{"n_head": 12, "n_kv_head": 12, "norm": "rmsnorm", "bias": "none", "tie_embeddings": false, "init": "normal", "init_std_qkv": 0.0221, "init_std_o": 0.00434, "init_std_up": 0.0221, "beta1": 0.95, "lr_head": 0.0054, "warmup_steps": 69, "seq_len": 512, "steps": 8668}
Each number is 128 + 24 x the weight over its row's rms, rounded and kept within 0 to 255. Layers, rows and columns count from 0. The size above them is the row's rms in percent of the matrix's.

# layer 8 attention query, 768x768, rms 0.0303, rows 414-422, columns 384-575
size [100 103 106  99  98 100  98  98  95]
[[119 118 100 137 127 125 163 134 109 195 115  75  83 111 133 103 139 122 111  89 163 147 153 128 107  98 133 106 135 131 132 159 161 144  97 133 103 123 188 137 130 124 131 147 121 125 134 154 126 133 155 105 116 136 139 147 138 151 145 159 125 114 161 138 111 122 124 124 131 138 113 104  79 125 151 149 147 119 117 127 152 130 121 120 111 125 127 129 157 107 142 130 180 106 126 125 125 124 102 138 139 145 131 123 120 136 134 154 111 157 108 108 148 125 115 144 121 116 138 112 149 113 122  89 136 113 161 142 125 135 158 137 129 121 154 196 113 103 139 134 136 116 160 165 143 163 154 130 139 116 169 123  66 137 134 134 151 171 116 145 105 136 112 120 130 105 129 168 106 200 108 120 149 104 170 117  96 128 137  86 115 129  90 105 156 143 100 125 118 107 152  93]
 [105 169 148  96 102 113 131 128 135 123 140 107 118 154 162 100 112 108 151 111 111  86  97 133 143  93 136 111 127 143 118 105 158 150 106 114 147 110 153 151 122 109 127 119 132 111 101  91 124 115 138 145 119 135 130 154 151 121 102 127  95 157 107 124 126  92 149 151 111 176 119 142 126 129 107 102 104 106 124 124 150 134  95 105 145 113 100 126 138 124 141 111  99  91 166 126 152 102 107  91 129  87 111 123 149 119 147 172 102  92 111 127 100  93 165  86 109 122 136 111 150 142 119  98 155 127 150 111  91 111 114 148 120 119 117 106 129 137 145  87 151 168 138 134 101 125 136 130 147 127 159 120 169 179 118 156 117 153 141 120  97 145 106 139 167 114 149 125 118 152 134 157 162 166 127 122  90  78 147 147 129 127 128 150  86 116 112  66 181 106 116 119]
 [100 135 137 126  96  99 161 130  91 129 123 138  94 111 136 115  90 158 122 160 126 145 110 113 119 120  77 146 147 102 141 138 100 159 121 175  90 117 168 172 172 133 135 122 143 106 144 121 146 128 148 153  92 120 143 132  97 134  65 111 137 140 107 121 136 122 119 121  95 150 147 161 117 158 156 167 154 101 130 125 135 135 127 122 118 140  93 113 160 111 118  97 157 123 207 113 101  85 168 122 114 102 145 138 140 128 122 175 138 105  94  80 135  84 115  89  82  86  91 160 129 133 175 138 139 105 146 136 137 135 120 145  95 148 119 151 113  94 156 134  80 148 155  87 145 185  90 161 123 108 147 163 154  92 141 127  91 135 126 110 194  89  75 124  96 138 116 104  87 106 181 105 132 137 156  87  82 160 169  92 142 137  93  78 132 151 159 101 139 150 176 122]
 [174  92 109 113 141 113 146 117 148 145 106 145 129 152 128 125 155 114 121  80 142 121 127 152 169 116 171 174  91 130 157 120 198 100  90  87  98 113 179 151 161 123 108 111 132 126 135 141 119 165 105  88 144 134  91 142 126 133 131 140 112 111 150 115 111 111 137 172 115 171 134 153 138 156 109 150 115 180 122 159 100  96 117 107 117 110 139 112 130 162 153 142 145 114 158 146 128 106 146  78 139 144 133 127 135 129 145 125 188 148 173 158 115 110 118 138  68 190 115 104 140 155 106 169 147  95 110 164 114 100 120 109 154 107  96  65 172 165 135  90 125 117 117 127 128 117 141 152 127 153 136 152 156 138 103 104 158 145 102 114  98 152 129 119 135 179 139 126 148 110 123 111 145 124 125  88 141 123 157 165 173 101 139  89 108 148 102 106 130 106  75 155]
 [121 126  75  92 111 160 135 138 150 136 146 155  91 135 109 122 123 121 161 118 171  97 123  94 141 108 108 131 114  99 165 155 146 102 157 120 127 111 164 150  57 103  94 112 145 142 156 132 136 118 126 120 122 126 138 108 125 145 156 172 138 124 125 127 146 171 144 114 134 143 118 149 137 185 105 144 162  96  82 135 142 100 132 161 149 103 120 142  93 155 172 146 107 128 121 143 152  73 136 133  76 153 138 152 151 147 106 109 117 133 164  89 139 135 117 148 111 146 204 120 147  98 117 125 144 119 152 147 120 123 112 152 108  86 127 141 141 169 104 103 134 147 136  92 158 105 145  93 123 104 147 147 105 118  77 152 137 144 125 130 106  99 123  45 121 128 151 117 148 110 130 138  91 122 126 128 178 119 148 175 104 118 128 121 127 114 130 174 172  82 116 130]
 [149 174 136 120 145  89 109 107 111 111 121 147 151 150 167 121 117 121 110 138 139 157 130 166 106 135  97 167 111 155 130 100 148 163 128 128 121 119 142  94 128 152 105 154 106 122 155 138 114 143 163 147 116 137  92 146  93  80 119 181 173 121 117 175 107  92 132  89 151 115 150 134 137 137 155  80 176  92 111 132 146 177  79 118 126  74 118 128 125 150 125  57  90  84 157 121 139  96 123  80  78 174 112 146 146 202 141 140 128 122 116 120 153 136 139 128 113 159 120 133 152 157 128 136 113 113 109 139 150 139 125 114 102 129 102 117 124 115 126 125 137 157 138 123 116 151 117 124 128 148 118 160 108 132 137 146  80 178 103 130 169 167 172 120 119 148 142 128 160 117 151 104 133 130 108 126 117  97 151 130 128 134 128 113 135 113 124 104 152 136 119 155]
 [131 133 104 172 128 156 160  78 140  99 122 116 122 111 125 125 199  91 144 132 151 122 147 116 164 146 140 104 107 106 135 149 106 143 161  98 149 107 137 142 128 139 142 135 152 155 125 149 109 168 114 146 160  94 112 119 103 103 133 100  79 100 153 125  81 113 126 126 123 136 155 153  94 129 120 146 126 119  98 103 132 142 128 154 128 115  99 143  97 144 163 128  93 110 108 112  59  93  63 126 142 107 117 112 140 158 128 160 147 145 118 137 164 100 126 126 105 133  88 107 142 146 128 121 114 123 163 140 140 165 143 102 113 104 111 145 120 140 156 135 102 118 108 144 102 131 125  94 119 158 131 125 114 115 115 176  77 127  78 131 113 140 149 132 183 154 141  74 126 134 154 158 128 126 116 135 116 116 109 160 146 117 125 152 129 108 129 156 116 107 176 135]
 [174 135 176 141 175 152 133 140 115 108 157 129  80 148 137 136 104 143 139 147 143 101 110 145 132  95 150 149 173 108 126 149 163 102 102 164 153 117 146 137 140 130 105 155  91 144 167  88  76 125 104 132 147 107 116  86 118 130  98 143 128 109 101 111 143 124 163 158 114 107 149 118 145 142 151 113 120 153 134 126 126 148 144 124 133 149 109 103 108  94  79  92 117 103 119 147 165 124 130 115 134 114 130 120 131 115 127 140 139 143 155 122  80 122 149 119 128 130 148 129 114 103 127 164 144 120 135 147 169 165 129 115  86 137 159 162 130 130 141 101 166 103 120 129 128 116 153 149 137 139 142 137 169 110 157 160 128  76 143 142 140 137 138 106 135 112 109  64 159 133 132 181 171  74 140 102 115 152 143 103 108 172 144  99 133 121 128 101 153 109  89 129]
 [112 102 139 133 142 154 132 116 141 127 125 114 149  98 122 140 158 127  89 140  85 181 135 135 111 131 127 134 162 149 125 126  99  67 124  79 141 127 146 101 171  79 163 115 144 142 111 148 106 107 103 122 118 105 150 100 131 130 118 110 132 197 175 133  98 149 109 149 159 139 144  73 107 133 114  96  89 100 182 153  86 112 122 138 141 152  79 149 161 159 127 162  92 107  96 153 132 131 116 127 104 106 116 142 102 137 136 111 154 137 173 109 132 139 145 115 125 127 109 138 112 152 110 107 126 128 134 109 114 114 127 129 141 148 116 149 207 132  96  87 124 113 110 138  97 138 150 166 154  89 171  92 132 147 153 126 136 153 140 110 128 131 163 128 137  82 150 139  72 113 138 145  97 133 172 162 101 115 124 142 134 136 127 111 135  80 120 106 157 105 105 128]]
# layer 8 attention key, 768x768, rms 0.0303, rows 414-421, columns 384-575
size [105 104 111 104 105  98 103 101]
[[145 140  88 127 166 167 139 149 143 140 114 123 131 105 128 106 167 132 122 120 146 116 130 140 121 108 132 152 123 123 105 160  83  70 103 134 138 114  85 154 123 122 135 119 105 176 135 150 146 127 117  91  88 137 118 132 120 126 127  96 139 136 121 122  93 120 154 163 155 150 167 117 110 141 130 137 126  79 110 144 158 143  98 150 123 168 123 168 163 126 118  71 157  72 121  88 160 141 114 163 109 137 126  84 149 157 174 109  96 138 151 148 120 128 125 116 119  93 114 162 114 163 139  76 152 114 105 147 176 127 151 151  95 147 168 152  90 117 148  91 113  95  78 155  84 110  87 117 155 111 166 118 127  88 121 143 141 110 121 104  91 133 107 137 133 114 133 126 111 135 145 135 149 139 135 153 105 121 101 113 119 134  81 168 204 121 147 123 106 120 134 138]
 [148 130 192 109 104 154 133 134 156 121 119  85 134  97 118 108 190 120 127 145 124 137 200 110 138 116 146 104 129 107  75 139 152 136 119 157 114 115  97 156 128 123 111 171 115 140 180  86 140 147 160 160 142 106 140 128 126  76 107 130 161  89 150 126  68 121 138 151 133 177 120 143 139  63 142 140 136 160 166 114 126 119  78 180 119 115 136 164 130 172 123 138 165 122 136 158  97 151 126 177  97 121 126 145 104 135 126 167 113 150 118 126 163 105 163 130 125  95 125 114 113 136 133 137 160 152  87 135 128 107  96 146 145 129 105 135 116 115 116 137 183 173 128 116 132 108 159 108 134 123 148 135 125 133 110 125 133 172  88 108  98 111 148 143 140 150  98 109 151 108 134 137 171  96  84 131 165  52 116 121 121 155 147 165 125 122 123 120 104 145 112 126]
 [ 97 114 154 116 129  86 133 155  84 117 127 188 134 155 120 137 142 151 126  93 134 132 131 110 157 115 151 131  84 117 147 111 140 158 127  99 122 114 113 107 150 134  77 115 133 157 142 147 132 172  99 162 185 136 142 125 109 181 105 138 164 102 137 155 175 104 116 129 139 131 200 102 156 170 131 129 157 129 138 124 161 132  82 106 111  93 125 144 117 120 121 133 153 142 100 150  88 100 142 129 145 177 151 132 113 100 142 160 137 108  98 133 123 146 141 113 139 153 141 133  97 129 186 138 138 132 114 154  89 109 187  98  93 104 128 163 155 161 102 110 128 151  81 133 109 150 127 173  70 124 145  96 140 155 121 142 108 144  62 149 176 149  98 176 116 139 129 171 138 130 183 168  93 121 134 139 116 146  93  84 146 110  96 108 127 136 107 140  76  88  77 146]
 [150 166 152 116  90 137 112  98 132 108 113  98  98 139 131 119 114 121 110 102 112 158 138 148 174 154 104 126 130 158 134  80 138 112 126 103 166 116 154 124 109  89 154 112 132 148  91 130 118 131 123 121 149 133 111 124 121  88 176 111 158 154 145 139 136 155 164 142 118 149 161 134 139 132 144 105 112 141 157  71 131 104  48 137 131 159 135 115 120 117 135 119 154 133 143 119 134 133 145 142 109 139 144 146 131 129 136 171 146 102 120 175 138 132  92 118 105 112 118 134 156 155  86 186 176 137 142 112 134 135 119 136 128  93 117 122 127 168  92 146 117 143 146 166 108 118 145 114 115 112 149  79 146 140 147 123  91 101 104 131 156 111 151 176 138 145 138 171 118 162 123  82 153 118 143 122 137 118 123 179 123 129 178 109  98 104 152 137 113 116 129 123]
 [148 122 143 149 140 165 113 114 131 141 135 122 133 140 152 125 126 133 132 143 168 129 142 159 126 128 172 133 147 114 148  56 165 120 120  99 153 114 141 120  73 155 143 101 131 133 133 169 129 147 126 122  79 119 121 122  88 141 125 130 142 111 178 109 111 120  98 186 157 111 166 126 167 104 116 127 154 161  87 148 115 140 119 136 128  85 184 121 132 138 107 123 119 158 139 117 103 114 117 122 135 117 110 126 161 112 121 112 123 174  92 151  93 153 116 128 117 136  83 132 145 111  55  94 106 131 149  95 112 130 104 109 131 144 124 147 149 152 148 102 156 127  92  92 128  95 114  81 134 159 130  94 142 113 112  98 170 133 132 114 100 114 167 128 125 133 121 134 143 127 178 175 149 134 130 147 126 126 159 110 157 131 133 175 132 110 144 117 103 120 160 160]
 [154 154 104 128  98 155 135 130 144 119 151 116 101  90 169 164 123 126 152 110 160 146 120 100 181 125 140  59 116 133 103 172 132 159 151 133 114 132 107 116 128 141 138 140 104 113 133 114 128  88 151 118 145 132 116 136 127 148 163 110 108 109 160 106 112 132  88 115 138 134  95 105 168 197 140 151 119 123 114 121 163 113 134 131 109 149 136 128 180 138 139 125 100 118 137 137 148 113 141  88 113 134 127 108 154 142 182 122 123 202 147 127  93 157 140 110 109  87  94 102 187  82 138 143 151  69  95 119 143 131 114 124 124 126 143 119 101 135 119 112 104 149 171 126 169  97 164 126  86 163 129 136 129 127  93 173 158 131 132 153 148 177 138 129 148  95 132 142 157 166 113 132 111 139 138 107 100 130 166 149 150 179 164 140 164 214  83 148 102 108 126 102]
 [126  91 161 149 126 144 139 102 100 114 132  83 130  96 153 121 104 130 132 140 111  93 108 104 160 133 142 126 132 140  98 110 120 155 120 140 148 173 146  78 148 140 134 184 135 129 128 138  97 176 103 139 114 167 136  91 100 133  94 147 159 149 132 129  92 128 149 138 131 112 136 155  77 127 122  82  90 136  89 134 126 115 164 113 127 148 137 139 126 153 110 141 158 139 169 166 168  91 139 123 133 138 136 100 156  95 143 158 140 126 118  90 150 105  91 111 119 111 133 191 129  87  98 101 151 135 122 171 151 142 108 132  78 118  82 129 173 154 148 129 133 133 141 116 103 153 131 129 139 153  98 128  91 165  96 112 108 131  94 151 109 135 121 154 121 122 133 155  92 109 131 126 147 136 153 177  89 106 134 124 122 130 117 120 128 136  94 122 174 121 118 126]
 [109 132 147 144 124 141 142 123 128 130 153 126 119  70 100 123 132 179 131  95 151 122 139 120 107 131 169 113  85  94 121 110 114 104 101 164 168  94  97 146 139 133 107 127 106 124 121  98 105 162 121 121 165 119 167 124 139 130 125 144  86 191  79 142 110  98 129 102 131 153 154  99 124 135 106 133 120 153 119 122  99 166 124 168 125 148  98  93 128  94 176 110  90 141 106 139 141 126 114 121  93 120 123 160  92 130 128 117 152 151 156 134  98 122 111  79 141 163 153 127  86 140 135 139  93 120 113 131 120 114  87 140 117 163 128 123 119 104 121 111 114 108 134 174 103  80 119 142 141 112 148  98 138 127 107 122 124 134 130 140  84 127 149 101 157 133 138 160 116 107  98 113 150  91 153 157 143 160  94 120 149 109 155 107 123  89  66 105 133 101 144 159]]